Weights of a small GPT-style language model, trained from scratch on English Wikipedia: width 128.
Each number is 200 + 30 x the weight over its row's rms, rounded and kept within 0 to 999. Layers, rows and columns count from 0. The size before them is the row's rms in percent of the matrix's.

# layer 7 attention output (transposed), 128x128, rms 0.181, rows 22-44, columns 64-127
096,198,184,159,163,190,206,197,205,146,193,153,188,254,184,247,228,202,171,251,179,256,165,172,205,135,186,248,215,174,206,209,198,157,230,171,180,246,186,174,223,161,148,226,223,171,204,172,230,276,182,175,194,141,237,235,183,221,236,172,223,180,186,204,175
113,222,190,226,196,206,107,233,189,234,177,132,203,218,222,184,235,177,157,178,187,181,202,167,207,266,246,171,191,143,223,177,178,174,214,210,238,188,218,278,185,198,172,109,187,187,197,221,181,212,249,173,223,186,252,213,259,193,186,207,204,194,195,201,151
112,231,198,186,165,236,203,208,172,119,215,233,174,240,209,223,221,207,186,231,256,242,139,139,168,196,196,195,229,208,217,200,236,214,185,213,200,196,185,236,227,244,177,158,211,225,290,171,245,222,162,252,180,241,249,191,164,203,220,186,155,202,189,233,228
107,215,185,256,193,152,175,233,220,195,179,216,130,155,134,183,218,172,228,183,194,217,165,220,247,179,204,178,160,180,209,152,194,204,243,172,186,236,163,221,216,228,227,184,196,214,152,193,132,207,199,232,131,150,184,196,132,197,236,211,190,185,196,195,208
129,212,239,254,226,218,230,199,192,230,134,222,248,178,208,186,176,216,238,216,191,245,199,201,235,195,243,157,210,221,166,201,169,182,211,192,184,187,207,210,196,271,176,197,185,158,270,235,92,194,218,166,173,222,201,206,190,214,129,188,225,204,203,218,219
114,252,204,215,242,190,204,136,204,211,182,252,173,247,219,163,180,227,205,201,260,145,145,202,175,223,210,229,196,162,214,261,220,151,199,243,221,238,196,244,214,209,163,186,203,180,210,230,204,222,191,179,206,217,258,233,178,226,148,154,169,254,175,159,165
122,187,182,253,142,196,139,254,248,201,175,179,232,148,196,249,174,205,165,211,210,187,227,174,166,219,181,206,162,209,198,228,198,127,209,205,234,232,162,219,178,157,208,177,194,127,214,256,252,204,200,215,164,206,166,263,218,209,147,195,227,239,197,222,199
111,161,194,177,219,219,199,228,185,238,201,154,211,153,186,160,174,234,191,214,138,202,215,134,222,208,185,177,198,225,231,249,208,202,195,213,219,240,152,207,214,265,152,194,185,205,138,188,230,195,193,166,210,153,175,221,183,196,194,226,223,196,231,197,225
091,221,212,197,223,226,224,192,209,111,292,174,180,184,211,242,187,208,172,192,196,183,160,197,170,249,188,203,196,213,263,211,167,182,215,223,171,190,276,207,166,202,261,206,219,185,173,169,245,222,179,207,220,187,224,216,195,173,202,187,222,204,191,172,211
122,174,171,233,229,206,231,225,226,214,202,137,208,198,198,193,193,206,200,178,159,186,234,204,165,189,181,194,168,226,216,167,240,148,182,172,160,205,171,148,218,215,213,169,201,226,230,191,116,194,184,192,193,204,239,234,201,236,197,157,213,195,159,204,225
089,185,222,187,219,225,173,198,199,256,228,190,203,217,242,198,186,266,136,189,172,263,201,179,234,195,183,192,224,213,149,173,218,168,197,154,232,172,229,184,229,157,241,203,221,162,218,183,226,172,214,244,245,236,197,205,177,201,202,134,199,164,249,220,224
080,194,149,185,193,154,210,218,222,161,170,196,132,180,183,151,225,169,193,216,213,207,231,181,208,170,212,235,141,200,222,206,200,212,231,192,189,236,223,183,223,230,274,191,253,221,232,192,207,248,230,253,199,220,146,196,221,196,196,236,176,215,221,150,189
086,161,171,213,147,168,188,215,203,215,173,214,192,253,175,205,202,227,171,225,236,227,237,208,219,211,166,163,194,154,165,176,217,172,156,209,211,233,199,268,184,270,173,183,258,173,177,246,195,207,195,203,183,229,206,225,190,189,202,198,257,193,225,199,191
086,182,215,241,205,153,201,186,245,235,221,249,197,196,236,181,225,195,188,220,190,201,106,189,224,178,174,153,198,227,202,187,186,216,204,225,187,207,270,168,215,222,192,201,221,196,190,224,189,215,196,200,185,176,205,214,149,213,186,201,167,183,233,208,241
087,169,203,225,209,202,199,186,163,234,221,206,194,227,192,169,212,202,143,178,265,175,216,224,240,230,136,170,182,182,251,272,158,194,214,183,206,201,232,249,205,218,232,243,164,211,209,223,234,235,186,203,178,177,192,170,179,171,232,207,228,193,208,182,195
080,183,204,191,211,173,234,203,204,196,169,184,206,186,159,152,225,198,189,188,165,166,203,181,199,214,208,227,208,165,193,213,186,217,212,231,199,243,182,244,139,251,184,174,211,280,208,122,151,233,162,182,208,171,176,168,214,193,270,166,217,158,245,195,193
082,192,225,256,191,203,169,169,223,235,153,199,188,142,214,165,191,196,253,160,261,161,226,232,204,209,185,159,197,218,194,183,254,191,205,239,230,229,163,169,209,199,209,200,224,249,154,225,210,191,182,176,212,165,169,194,153,155,180,204,205,204,238,257,187
083,206,204,245,164,225,195,197,251,159,233,200,179,151,256,222,182,175,200,212,190,153,161,162,214,143,229,214,223,201,230,249,158,194,158,241,220,187,179,176,174,163,195,225,167,182,148,180,261,244,210,186,232,212,220,189,178,165,236,197,200,221,160,239,217
093,200,165,229,180,190,188,227,182,174,226,177,228,200,147,236,207,164,228,241,209,181,247,238,240,209,205,162,207,213,188,204,176,228,235,222,155,171,210,203,176,160,209,224,244,195,178,174,262,249,190,163,249,165,213,214,176,233,143,210,224,190,137,159,202
094,246,198,186,208,181,207,227,286,214,263,194,199,162,239,188,226,201,225,189,220,223,241,170,227,234,138,252,207,206,195,200,214,175,156,196,221,201,179,225,163,181,217,151,227,221,170,262,197,149,232,221,219,229,201,202,178,168,182,155,154,226,156,173,161
085,183,199,254,267,230,203,169,210,198,201,205,199,196,283,190,218,213,200,183,199,179,180,189,219,221,220,203,200,148,183,185,217,182,240,162,222,167,174,185,224,229,204,160,172,222,156,168,131,210,211,196,166,183,199,242,183,151,243,225,170,229,150,188,169
083,225,249,205,217,210,252,190,173,246,236,156,177,188,191,182,148,177,169,135,154,169,153,207,201,212,186,197,172,177,201,188,194,183,159,173,227,201,193,214,218,255,231,195,177,151,154,273,188,146,200,165,216,218,208,196,222,207,239,200,185,200,202,179,186
092,240,179,236,183,183,186,175,214,209,176,177,212,202,280,154,158,180,260,160,179,251,248,197,219,184,210,199,205,190,203,211,223,185,196,214,239,234,212,159,199,176,201,184,196,246,148,172,127,219,180,239,175,175,214,159,202,218,182,253,217,230,210,216,208
# layer 7 attention value, 128x128, rms 0.232, rows 23-44, columns 64-127
100,167,174,153,192,195,265,184,199,197,235,223,210,239,227,187,170,175,213,236,165,116,180,187,233,222,151,209,166,238,217,251,171,209,186,218,223,222,247,206,211,140,189,263,254,210,162,217,221,180,222,229,229,202,167,128,197,222,202,214,215,191,215,210,217
114,218,199,183,221,213,200,184,246,245,207,201,179,221,199,206,193,145,166,210,188,134,217,260,262,207,216,193,222,193,203,213,186,170,179,242,207,159,217,245,199,200,209,198,202,226,178,194,167,178,245,92,192,166,175,173,181,228,221,204,217,243,201,192,183
110,152,188,180,207,179,177,207,239,166,190,207,185,202,206,168,195,202,241,207,148,240,142,218,176,240,180,146,136,179,148,197,233,212,221,176,232,153,169,184,178,194,227,208,204,237,197,205,223,183,186,240,205,234,173,211,222,184,192,201,190,192,196,175,196
100,157,166,229,207,195,193,209,203,150,248,161,217,192,213,167,171,218,184,202,183,208,181,154,188,213,202,238,156,195,251,173,260,204,160,215,241,189,149,205,122,160,227,198,210,209,179,200,176,244,121,184,221,202,231,244,181,201,218,191,192,195,219,187,202
107,196,161,156,189,218,239,219,190,189,197,196,218,161,221,204,219,173,150,153,176,169,201,182,211,188,161,271,194,209,258,175,196,213,230,224,196,144,213,249,181,180,212,211,223,185,197,150,221,234,231,220,212,166,190,153,190,192,171,223,263,213,218,204,214
104,133,165,147,193,193,282,205,231,166,226,211,129,217,250,182,253,210,203,217,195,159,225,189,204,184,248,195,191,183,257,214,181,239,216,184,212,239,261,188,176,196,219,227,180,228,179,178,163,161,201,254,225,224,193,158,207,223,170,179,188,217,206,156,190
113,207,224,240,176,176,123,191,195,193,191,209,212,189,174,204,176,231,198,130,209,226,182,158,198,220,207,203,193,203,160,204,223,224,264,162,117,182,208,168,158,174,250,194,163,227,211,187,192,247,201,197,200,291,258,162,250,221,218,184,228,215,229,163,147
098,249,199,144,217,196,208,200,235,234,195,214,205,244,176,180,207,211,244,234,188,159,199,230,211,175,213,205,249,257,165,212,190,176,189,184,181,217,178,207,261,231,121,142,184,187,186,256,211,183,240,135,177,206,203,112,226,228,195,202,192,204,205,243,191
120,190,232,207,193,209,180,176,235,215,241,215,212,150,193,187,139,277,184,220,203,237,168,198,195,226,160,230,176,261,192,200,178,183,251,193,183,211,175,199,193,192,210,228,152,169,191,224,181,244,175,172,198,277,175,236,192,184,191,195,195,226,258,185,132
088,212,201,225,217,215,239,190,236,152,242,161,183,239,205,171,231,148,213,207,207,210,179,227,235,209,193,193,209,192,221,226,191,241,172,200,225,240,214,226,206,196,174,176,125,210,198,250,238,205,182,154,148,164,197,124,224,204,218,241,173,232,170,244,180
078,192,226,170,220,181,181,199,193,261,210,188,218,232,261,213,196,258,232,217,173,203,170,199,188,259,165,177,263,193,187,177,219,231,187,207,211,184,204,191,212,202,197,234,162,186,146,222,183,219,159,159,196,257,241,230,218,217,195,141,211,205,210,214,234
087,234,213,204,219,231,210,209,232,191,183,172,137,161,195,164,213,206,220,185,226,205,154,176,185,192,240,229,208,241,285,168,237,195,217,173,188,201,185,186,270,179,197,228,165,219,242,197,214,251,200,195,156,201,200,193,210,226,171,224,169,223,255,221,223
087,222,183,124,194,222,227,151,170,201,199,166,153,163,192,186,214,253,203,208,176,226,255,243,168,256,246,238,186,197,204,147,203,261,177,197,178,227,146,162,219,187,179,224,127,215,218,212,231,207,203,200,199,208,275,142,235,152,188,212,189,203,217,184,191
086,196,191,201,144,215,178,198,221,164,145,231,199,193,167,161,165,188,206,190,179,207,207,176,210,144,188,249,167,186,211,139,264,223,210,239,173,196,180,195,204,209,200,168,219,190,204,201,156,142,209,219,241,187,243,220,231,237,163,189,223,166,223,208,225
078,248,198,196,185,183,190,193,193,160,176,199,226,179,246,215,231,205,219,219,182,278,177,200,216,206,229,143,241,208,210,224,225,231,200,169,223,184,178,163,245,145,217,237,197,163,205,260,223,204,257,203,196,178,202,218,218,265,163,184,197,202,151,148,186
080,184,216,194,179,179,166,194,188,182,226,196,173,226,196,221,250,187,204,239,194,224,189,183,177,249,199,139,209,185,191,206,185,215,202,167,209,146,218,249,150,194,165,238,174,166,213,208,195,229,258,242,215,215,210,204,236,205,175,206,185,176,122,189,214
084,222,228,143,233,176,209,200,198,258,183,230,172,213,172,219,182,238,191,173,207,207,205,239,225,257,138,203,181,204,174,195,194,236,232,182,162,173,211,187,170,207,223,180,265,201,217,192,192,149,135,225,198,230,148,219,226,177,174,252,190,207,146,184,198
090,244,203,214,231,172,154,182,201,144,172,216,193,139,214,177,218,251,163,140,158,193,241,183,177,173,184,194,187,229,199,194,182,197,195,170,187,254,165,185,211,176,186,175,177,229,225,173,195,227,180,268,191,217,199,206,203,177,245,193,186,153,203,209,197
084,138,193,156,232,250,224,185,152,243,171,206,178,232,197,229,208,212,209,244,217,242,201,221,197,158,256,170,183,180,198,226,199,165,199,190,184,152,212,201,207,209,250,208,176,165,187,165,241,234,201,203,112,204,207,206,222,171,230,222,264,213,193,233,239
090,227,221,205,172,211,193,232,196,213,201,177,216,226,134,230,151,178,223,208,218,186,187,185,182,214,201,194,228,241,220,231,189,175,217,180,192,223,179,206,202,179,188,235,225,189,203,241,233,175,165,244,245,172,246,138,212,190,186,195,208,170,205,217,208
082,133,136,213,233,230,238,252,228,142,182,248,219,195,214,205,218,237,239,210,226,223,248,196,222,162,222,276,242,193,231,216,219,206,174,163,183,238,171,209,176,191,211,223,225,246,236,172,185,175,216,210,211,191,184,193,164,198,183,131,172,196,231,269,216
084,165,230,168,220,195,237,189,184,204,184,232,207,183,146,232,289,237,174,233,210,187,201,205,141,246,242,145,211,204,191,194,187,221,244,207,211,178,176,185,202,229,194,200,220,223,213,204,238,221,238,151,205,200,178,209,179,169,168,205,163,176,177,195,152
# layer 7 attention query, 128x128, rms 0.202, rows 32-63, columns 64-127
088,199,212,176,236,201,208,175,233,178,239,196,166,208,166,216,207,219,203,163,144,148,193,205,196,176,211,250,190,281,167,201,185,185,236,201,188,189,226,167,141,231,226,177,129,233,170,176,214,282,205,169,184,173,236,209,129,241,219,209,239,193,176,159,211
100,248,165,236,171,200,178,229,217,208,213,196,196,168,235,207,187,227,215,220,158,223,192,163,242,185,181,172,241,266,196,237,224,131,209,234,245,198,184,200,203,195,215,182,235,228,154,222,147,176,173,188,165,216,204,190,208,166,243,149,150,198,223,199,204
088,263,187,192,184,183,198,205,189,205,190,220,208,235,216,232,211,206,228,182,136,188,227,159,234,200,207,194,212,217,200,227,205,168,213,191,220,198,195,215,195,225,258,183,190,238,161,180,201,222,170,237,178,157,200,198,129,221,213,200,217,206,228,162,204
095,227,211,207,162,224,164,238,176,162,177,163,210,172,161,257,192,178,177,188,193,195,125,198,264,241,255,171,262,233,146,219,171,173,202,198,239,109,202,208,192,183,186,149,191,215,166,212,229,189,200,178,197,254,223,213,187,211,223,203,231,203,208,192,165
091,206,238,222,201,197,193,168,268,151,189,223,196,225,141,189,211,186,230,206,180,203,219,173,140,173,191,224,194,243,201,205,217,170,211,248,159,152,250,192,252,227,219,207,215,197,207,163,223,211,225,188,245,151,199,178,211,209,141,234,183,174,184,163,201
093,153,195,203,202,191,237,154,185,233,150,172,286,201,177,204,209,199,162,184,177,202,167,215,183,217,155,206,232,184,179,214,161,147,216,162,220,197,225,269,211,185,131,163,224,206,198,234,182,172,199,195,151,278,180,170,206,199,194,226,236,196,196,217,169
095,211,230,191,208,160,192,231,145,224,178,177,213,162,230,256,202,250,193,214,183,188,165,184,274,211,204,180,209,190,248,220,217,138,163,203,216,233,160,252,198,169,210,179,235,231,166,180,148,190,179,213,192,152,182,195,207,198,218,171,152,240,235,189,221
094,216,193,258,159,196,241,189,164,273,181,197,188,205,205,220,257,181,172,185,172,231,191,208,223,212,189,173,176,222,189,159,139,142,164,165,233,190,181,194,196,141,210,177,194,216,206,220,201,191,222,201,189,265,250,210,251,141,246,180,233,182,187,195,197
096,142,222,220,183,166,188,223,168,194,169,181,216,176,182,197,129,197,136,222,178,225,244,225,198,240,223,175,219,161,223,195,239,193,197,182,204,246,170,176,230,170,192,222,232,186,254,202,170,171,199,173,247,237,166,183,236,177,235,195,196,207,235,194,229
094,202,174,221,157,211,193,190,150,200,211,194,208,225,266,179,211,160,191,171,191,230,202,182,196,188,221,231,142,206,192,255,197,189,218,256,153,174,235,255,195,183,208,199,242,204,172,235,240,163,237,228,206,185,148,176,242,162,194,209,195,229,191,157,171
083,179,141,141,196,210,225,285,155,226,215,198,232,243,211,183,208,199,169,188,196,205,189,248,172,193,204,183,185,164,189,171,222,207,178,153,145,178,227,196,198,191,162,209,202,222,183,221,184,149,205,169,171,223,218,201,219,201,239,188,206,220,150,260,173
084,215,236,216,241,157,189,149,243,194,222,211,176,182,113,203,190,228,217,232,235,203,179,195,165,191,190,268,206,226,183,225,186,167,214,239,198,191,211,237,227,220,236,197,218,223,246,175,200,234,201,187,234,184,177,191,268,242,156,226,193,146,202,115,207
092,166,230,193,205,196,193,141,244,144,195,237,217,230,175,170,162,150,206,203,201,174,240,189,171,230,184,243,204,187,193,204,205,211,184,208,165,179,220,152,179,237,168,210,173,156,228,165,263,221,242,199,236,221,172,159,190,223,147,229,220,191,214,167,199
096,176,170,146,197,194,213,205,159,199,193,257,227,263,234,218,177,167,182,205,186,239,216,227,208,177,241,194,207,173,215,186,187,236,193,222,202,229,192,234,236,191,134,192,200,181,244,220,213,249,179,174,222,246,192,162,251,220,190,181,207,234,231,191,159
092,195,131,163,177,232,216,279,151,208,209,202,244,232,233,181,190,219,172,188,216,198,190,261,202,239,214,159,211,154,207,172,221,205,190,134,174,204,193,176,209,187,161,226,202,214,194,235,180,158,218,195,169,251,211,208,216,193,251,166,205,226,156,295,198
096,182,244,216,227,201,193,169,272,171,189,231,197,212,184,197,204,195,234,242,195,168,215,202,154,198,193,194,210,187,245,198,208,197,192,264,165,189,240,227,204,232,202,226,236,179,256,172,194,205,206,180,246,171,170,145,186,234,118,230,192,178,231,150,202
103,170,179,223,179,198,230,200,199,194,190,243,216,231,243,141,239,138,210,199,237,232,236,250,153,200,177,169,197,131,195,172,219,211,192,182,182,253,162,174,248,191,200,253,198,199,236,209,217,204,218,236,176,229,184,157,188,164,182,195,189,231,145,239,199
114,159,261,171,231,178,205,204,206,194,188,220,176,206,138,189,253,142,190,217,168,202,238,218,186,205,201,207,192,188,184,170,172,198,199,231,200,180,253,270,237,236,170,214,183,237,226,214,234,249,236,158,248,192,220,162,215,221,128,198,250,182,222,197,181
090,154,224,231,181,166,204,202,127,222,136,166,247,201,157,190,205,161,166,185,187,205,202,219,209,227,173,190,245,163,215,176,178,147,226,199,213,192,166,251,192,193,174,211,202,222,241,218,192,189,222,172,210,240,159,166,232,171,161,218,283,194,199,196,192
088,225,253,223,207,193,170,164,255,154,180,222,196,167,210,201,213,205,208,217,180,206,223,166,204,213,231,240,196,246,227,198,215,167,201,266,227,212,204,201,167,166,242,189,215,181,192,156,157,186,215,227,235,119,210,196,168,180,180,221,191,189,218,155,198
099,276,210,217,152,212,145,215,164,197,192,192,153,201,194,239,191,203,198,210,181,220,181,141,272,188,184,179,200,236,193,266,213,174,167,174,184,127,190,153,223,196,215,186,194,217,145,170,201,202,163,172,164,224,195,210,152,181,217,173,162,205,173,193,197
078,206,200,219,187,203,231,216,234,193,172,213,248,194,171,254,227,192,187,210,237,203,159,241,195,201,230,212,192,182,212,140,179,225,182,163,219,223,223,189,164,131,166,201,178,208,163,220,198,188,205,219,183,264,218,220,189,173,234,217,238,188,194,194,187
091,221,148,203,164,233,131,201,207,254,170,150,158,192,191,249,173,170,214,196,196,168,137,171,213,171,199,188,184,196,147,237,214,198,224,226,174,173,240,251,219,212,196,186,290,246,186,247,195,208,206,209,213,216,163,260,273,184,201,202,229,172,206,173,203
087,198,212,190,226,190,205,205,239,158,173,207,225,269,178,195,176,233,192,157,237,173,177,203,212,206,241,218,243,194,193,225,206,206,169,199,149,160,196,177,175,169,181,185,201,153,217,161,246,208,208,221,245,178,166,226,221,216,205,238,200,194,184,188,197
101,175,168,168,215,203,168,197,185,227,203,208,183,227,194,165,242,210,232,179,153,226,265,195,153,152,218,183,185,214,181,210,223,189,246,239,182,246,197,234,262,257,196,231,220,224,233,251,204,246,221,181,218,144,202,195,243,203,191,221,183,204,204,195,186
089,217,247,184,243,200,117,185,224,185,198,191,135,187,189,195,212,186,203,144,128,170,254,156,195,230,222,192,141,207,227,212,201,179,213,192,188,180,214,171,209,253,269,194,159,199,173,211,235,175,203,214,242,171,222,209,189,220,228,249,202,219,214,147,195
103,196,154,225,171,241,191,215,244,196,188,222,180,196,232,210,251,188,215,234,186,212,222,209,176,173,201,172,193,212,182,164,205,190,189,221,219,240,211,196,233,180,235,227,203,256,163,200,148,220,213,217,185,179,215,277,185,150,215,189,203,203,173,216,197
089,205,214,238,157,226,209,159,211,209,197,214,198,181,228,208,173,203,203,198,279,223,274,220,177,213,149,196,170,216,238,203,182,190,155,173,220,228,220,187,254,211,197,233,198,155,205,211,213,195,217,219,195,193,171,141,195,167,108,233,143,184,203,197,194
103,200,127,170,183,225,213,210,136,202,226,212,184,242,194,201,189,214,193,216,205,148,180,181,173,149,177,160,213,196,181,222,186,231,201,216,168,217,224,285,184,247,170,194,227,212,273,218,196,273,171,158,190,182,177,144,221,245,161,193,189,180,193,174,172
102,149,267,177,236,161,226,158,195,226,181,219,186,193,173,165,241,181,232,156,183,246,259,181,185,203,176,241,146,140,256,211,176,180,219,225,196,238,188,271,249,247,196,224,208,230,235,215,218,170,235,206,217,175,163,135,204,184,129,275,194,182,220,208,183
096,227,177,236,162,229,153,232,225,209,186,183,166,176,219,261,223,186,224,216,213,131,136,202,242,213,173,118,218,232,168,183,180,214,148,161,197,160,185,143,175,192,226,195,151,234,184,177,222,256,182,219,171,205,254,238,157,188,191,167,191,214,202,208,214
091,213,242,205,190,157,179,270,155,197,166,192,174,198,114,164,236,208,152,178,223,289,195,210,159,137,206,228,199,211,194,205,218,214,196,227,187,188,173,207,202,161,181,182,186,260,177,192,191,134,165,164,213,205,235,221,238,160,218,193,211,174,168,201,159
# layer 7 attention key, 128x128, rms 0.193, rows 32-63, columns 64-127
078,212,231,194,207,240,233,204,241,162,288,244,165,204,190,212,228,155,205,185,167,195,122,237,160,177,178,239,166,182,255,176,244,223,182,215,171,169,254,169,145,188,188,189,207,199,182,227,174,243,196,204,214,192,212,169,267,196,219,176,233,211,224,199,229
090,243,245,227,238,264,173,217,206,185,182,239,192,250,208,214,174,212,157,166,252,144,212,276,176,190,193,250,190,243,201,189,232,206,164,181,229,191,164,154,226,216,159,173,236,237,209,182,184,187,166,204,143,233,212,240,194,204,277,189,177,209,182,242,203
087,208,251,225,210,221,187,229,206,214,250,248,199,227,194,147,211,211,208,168,203,129,194,215,190,233,204,218,199,198,206,191,219,243,211,217,175,171,216,157,190,201,189,189,173,218,193,218,181,198,200,198,198,238,181,239,251,200,200,210,203,212,180,218,186
095,200,185,219,213,230,195,166,180,209,205,178,179,239,132,190,172,220,224,171,263,194,182,213,234,242,214,200,190,221,142,223,213,200,184,157,224,182,207,207,197,205,204,193,154,247,229,181,157,129,144,174,180,164,173,94,196,223,235,204,167,195,222,209,188
087,148,181,163,152,136,238,175,171,214,190,199,214,233,192,171,265,185,213,220,196,189,204,190,188,191,132,179,182,165,236,228,214,203,242,215,172,186,184,208,203,197,211,213,198,209,187,200,231,230,172,211,224,155,199,248,191,189,177,255,259,210,196,147,198
092,193,151,245,189,216,190,175,199,254,218,187,164,193,175,193,245,238,168,192,175,211,186,172,155,190,205,226,224,209,203,209,193,198,188,160,215,174,217,249,160,241,208,187,159,247,184,178,184,189,173,220,185,205,250,200,211,167,172,174,166,179,222,210,226
101,156,208,210,240,239,161,226,190,196,153,189,223,223,210,207,187,208,193,128,255,138,203,217,219,244,217,220,176,263,174,212,221,188,199,182,214,167,160,175,199,218,195,160,178,206,228,220,194,168,207,205,239,213,198,196,209,252,261,157,125,176,179,252,202
088,233,196,204,199,235,199,177,229,213,192,204,165,239,171,220,197,226,136,171,196,185,211,176,180,235,212,173,202,187,194,155,238,146,100,169,240,212,122,198,229,220,154,162,198,202,207,160,222,209,243,176,238,195,231,157,177,184,222,183,157,209,245,198,212
097,174,192,174,230,194,156,199,148,191,130,200,209,180,226,170,242,192,212,201,250,147,199,184,242,184,238,159,228,204,167,199,205,205,186,188,253,171,144,207,206,144,186,178,201,136,212,193,237,223,195,200,230,194,201,241,172,207,239,156,192,191,204,178,183
085,217,225,189,231,212,207,201,190,234,159,206,225,215,242,199,139,211,198,185,213,240,223,174,176,190,152,217,152,207,181,231,287,167,185,198,186,208,221,217,194,197,191,230,195,183,249,210,206,196,223,197,262,163,216,165,195,205,183,264,208,216,202,213,285
085,235,197,203,228,217,177,206,216,167,230,211,214,193,155,207,181,194,195,125,198,213,203,188,170,212,239,217,208,164,208,215,171,188,208,223,198,203,162,224,232,180,208,234,240,181,212,192,244,223,172,218,180,215,218,203,202,264,255,208,200,237,242,236,217
078,135,207,160,172,141,275,197,196,206,176,181,228,220,172,194,282,154,189,243,155,189,180,188,186,202,176,204,183,163,233,196,202,231,243,176,208,213,210,183,162,226,205,206,228,244,157,224,242,211,226,229,232,173,169,246,191,155,192,173,259,155,191,160,198
098,213,180,163,166,163,207,181,200,207,206,160,213,199,227,195,198,190,217,260,184,230,202,169,215,172,196,159,228,193,222,202,198,207,206,191,193,180,259,228,175,155,188,228,163,187,182,209,187,220,194,201,221,126,208,180,201,161,146,237,260,200,201,134,203
096,207,187,159,221,189,208,189,130,139,185,194,225,200,211,203,176,209,193,173,191,207,193,168,185,193,223,221,228,122,188,222,160,205,182,209,227,218,204,272,209,194,208,190,172,194,208,221,278,223,200,216,228,225,185,200,194,205,143,156,257,188,191,190,188
095,239,199,186,224,203,150,200,211,168,219,211,203,177,153,200,170,189,206,125,210,199,190,177,171,200,254,213,219,173,190,218,178,191,187,205,202,202,158,211,231,158,214,235,256,173,203,184,238,219,180,204,172,234,208,219,188,247,260,192,206,219,223,229,197
091,144,192,178,211,159,203,208,188,202,157,194,205,224,205,189,289,161,217,247,170,138,232,212,179,197,137,175,214,182,241,217,199,223,239,218,182,189,217,207,148,182,202,214,177,205,179,204,204,232,192,225,229,237,199,286,204,218,178,220,260,214,181,115,162
089,234,237,202,203,205,196,173,217,234,201,228,199,200,249,174,265,237,234,237,210,212,219,175,213,186,210,145,181,194,221,225,195,202,183,196,177,233,143,259,201,172,203,201,253,161,227,198,224,250,208,211,188,239,269,252,161,177,149,226,242,259,188,173,220
110,169,191,188,191,152,226,166,223,220,190,183,212,226,197,216,242,223,205,264,186,215,174,223,170,214,198,130,190,196,207,198,162,202,204,202,213,225,218,212,167,216,201,205,151,198,192,175,230,214,196,223,232,172,222,182,217,181,172,243,248,250,175,172,215
077,170,214,203,216,148,188,164,188,253,190,209,166,170,181,160,253,209,180,228,214,190,146,184,205,205,226,135,209,206,171,206,204,215,137,148,195,185,173,272,191,189,240,161,143,192,214,170,212,192,253,198,229,154,251,193,205,219,207,194,167,200,205,247,190
082,164,210,227,178,204,223,198,166,234,152,199,193,223,244,185,214,203,206,259,207,184,192,226,281,183,134,174,200,223,217,184,236,203,205,215,196,184,218,171,189,223,184,187,194,232,218,185,116,180,197,192,219,164,196,209,203,194,138,206,205,154,151,197,192
094,241,190,191,145,206,252,199,189,177,217,206,205,214,210,170,154,207,175,200,278,224,214,208,257,211,213,208,145,201,179,236,202,189,180,209,150,200,213,166,279,176,230,175,169,208,168,236,224,169,198,191,178,196,209,165,209,227,234,248,131,217,218,248,207
081,251,229,230,224,251,200,170,222,258,223,213,175,193,205,221,186,210,167,225,181,250,178,194,211,170,179,200,188,168,207,178,187,187,203,222,224,188,190,218,215,208,218,197,213,281,259,153,146,227,211,189,214,194,214,142,170,208,128,173,204,184,241,165,170
089,165,153,187,156,190,217,213,154,226,192,170,203,184,245,220,124,180,204,200,197,220,165,190,210,181,183,238,202,197,137,219,185,190,213,164,202,227,223,230,182,200,240,243,180,232,158,207,208,166,166,240,170,144,218,198,190,232,195,195,164,190,187,167,170
084,167,160,186,210,180,182,167,200,216,177,163,205,200,132,159,213,195,264,207,181,184,204,146,225,215,130,199,213,186,211,250,209,212,224,188,218,176,214,242,189,136,150,248,207,205,223,244,176,208,196,219,258,140,165,195,219,200,197,239,240,181,273,136,225
086,200,195,173,241,183,197,216,188,208,177,228,251,231,225,199,224,222,207,169,179,164,172,240,158,196,149,197,184,152,207,213,192,195,185,235,206,239,158,236,168,196,192,205,207,99,204,209,252,207,198,217,218,218,213,287,190,218,210,234,263,225,153,231,208
084,178,240,173,187,186,209,197,188,225,159,187,222,185,257,213,167,168,266,157,215,216,189,199,194,234,237,153,169,141,196,176,240,178,176,256,170,225,219,149,168,228,181,209,174,145,165,186,230,189,204,194,203,194,165,229,240,224,200,266,230,211,195,207,216
095,229,219,198,228,180,187,211,220,236,191,243,191,174,221,228,207,190,154,257,197,204,202,232,177,174,143,213,182,224,207,180,218,196,176,235,197,186,162,210,210,210,199,210,259,210,201,140,170,214,186,227,219,173,230,243,226,200,199,221,219,194,176,178,226
095,256,177,132,215,131,177,213,214,174,186,225,217,174,209,219,228,203,191,217,192,181,262,184,154,160,243,138,193,182,216,181,209,160,176,256,231,236,195,142,194,176,199,184,218,194,207,146,238,214,250,221,186,234,197,231,187,155,210,219,187,197,206,200,164
094,187,160,199,197,191,225,218,219,163,199,186,238,195,171,213,222,190,159,212,167,160,231,184,107,178,160,243,222,182,224,222,149,189,190,182,184,207,222,261,139,189,203,186,175,195,196,250,245,220,202,231,243,239,181,200,228,194,225,186,205,218,212,199,199
092,187,246,207,183,147,194,200,218,265,167,213,249,218,236,194,223,229,213,187,162,218,211,209,136,261,197,125,166,214,194,203,230,158,208,240,222,227,223,185,157,240,208,220,196,180,193,188,217,200,278,221,207,267,229,227,189,211,170,247,202,241,164,203,219
086,219,160,215,171,215,189,216,202,199,208,219,141,193,199,213,196,191,207,240,227,156,234,180,238,186,186,219,183,219,196,193,181,196,166,203,173,215,167,215,199,189,242,168,145,229,182,203,145,196,207,212,179,158,198,148,249,255,210,258,132,235,204,156,156
102,220,193,265,193,219,302,190,210,244,200,215,167,199,185,172,195,219,182,225,234,258,189,198,261,210,161,195,159,183,220,197,198,200,216,208,205,221,154,220,274,237,219,190,210,225,256,216,190,191,201,205,185,169,226,152,174,216,198,195,185,208,214,225,231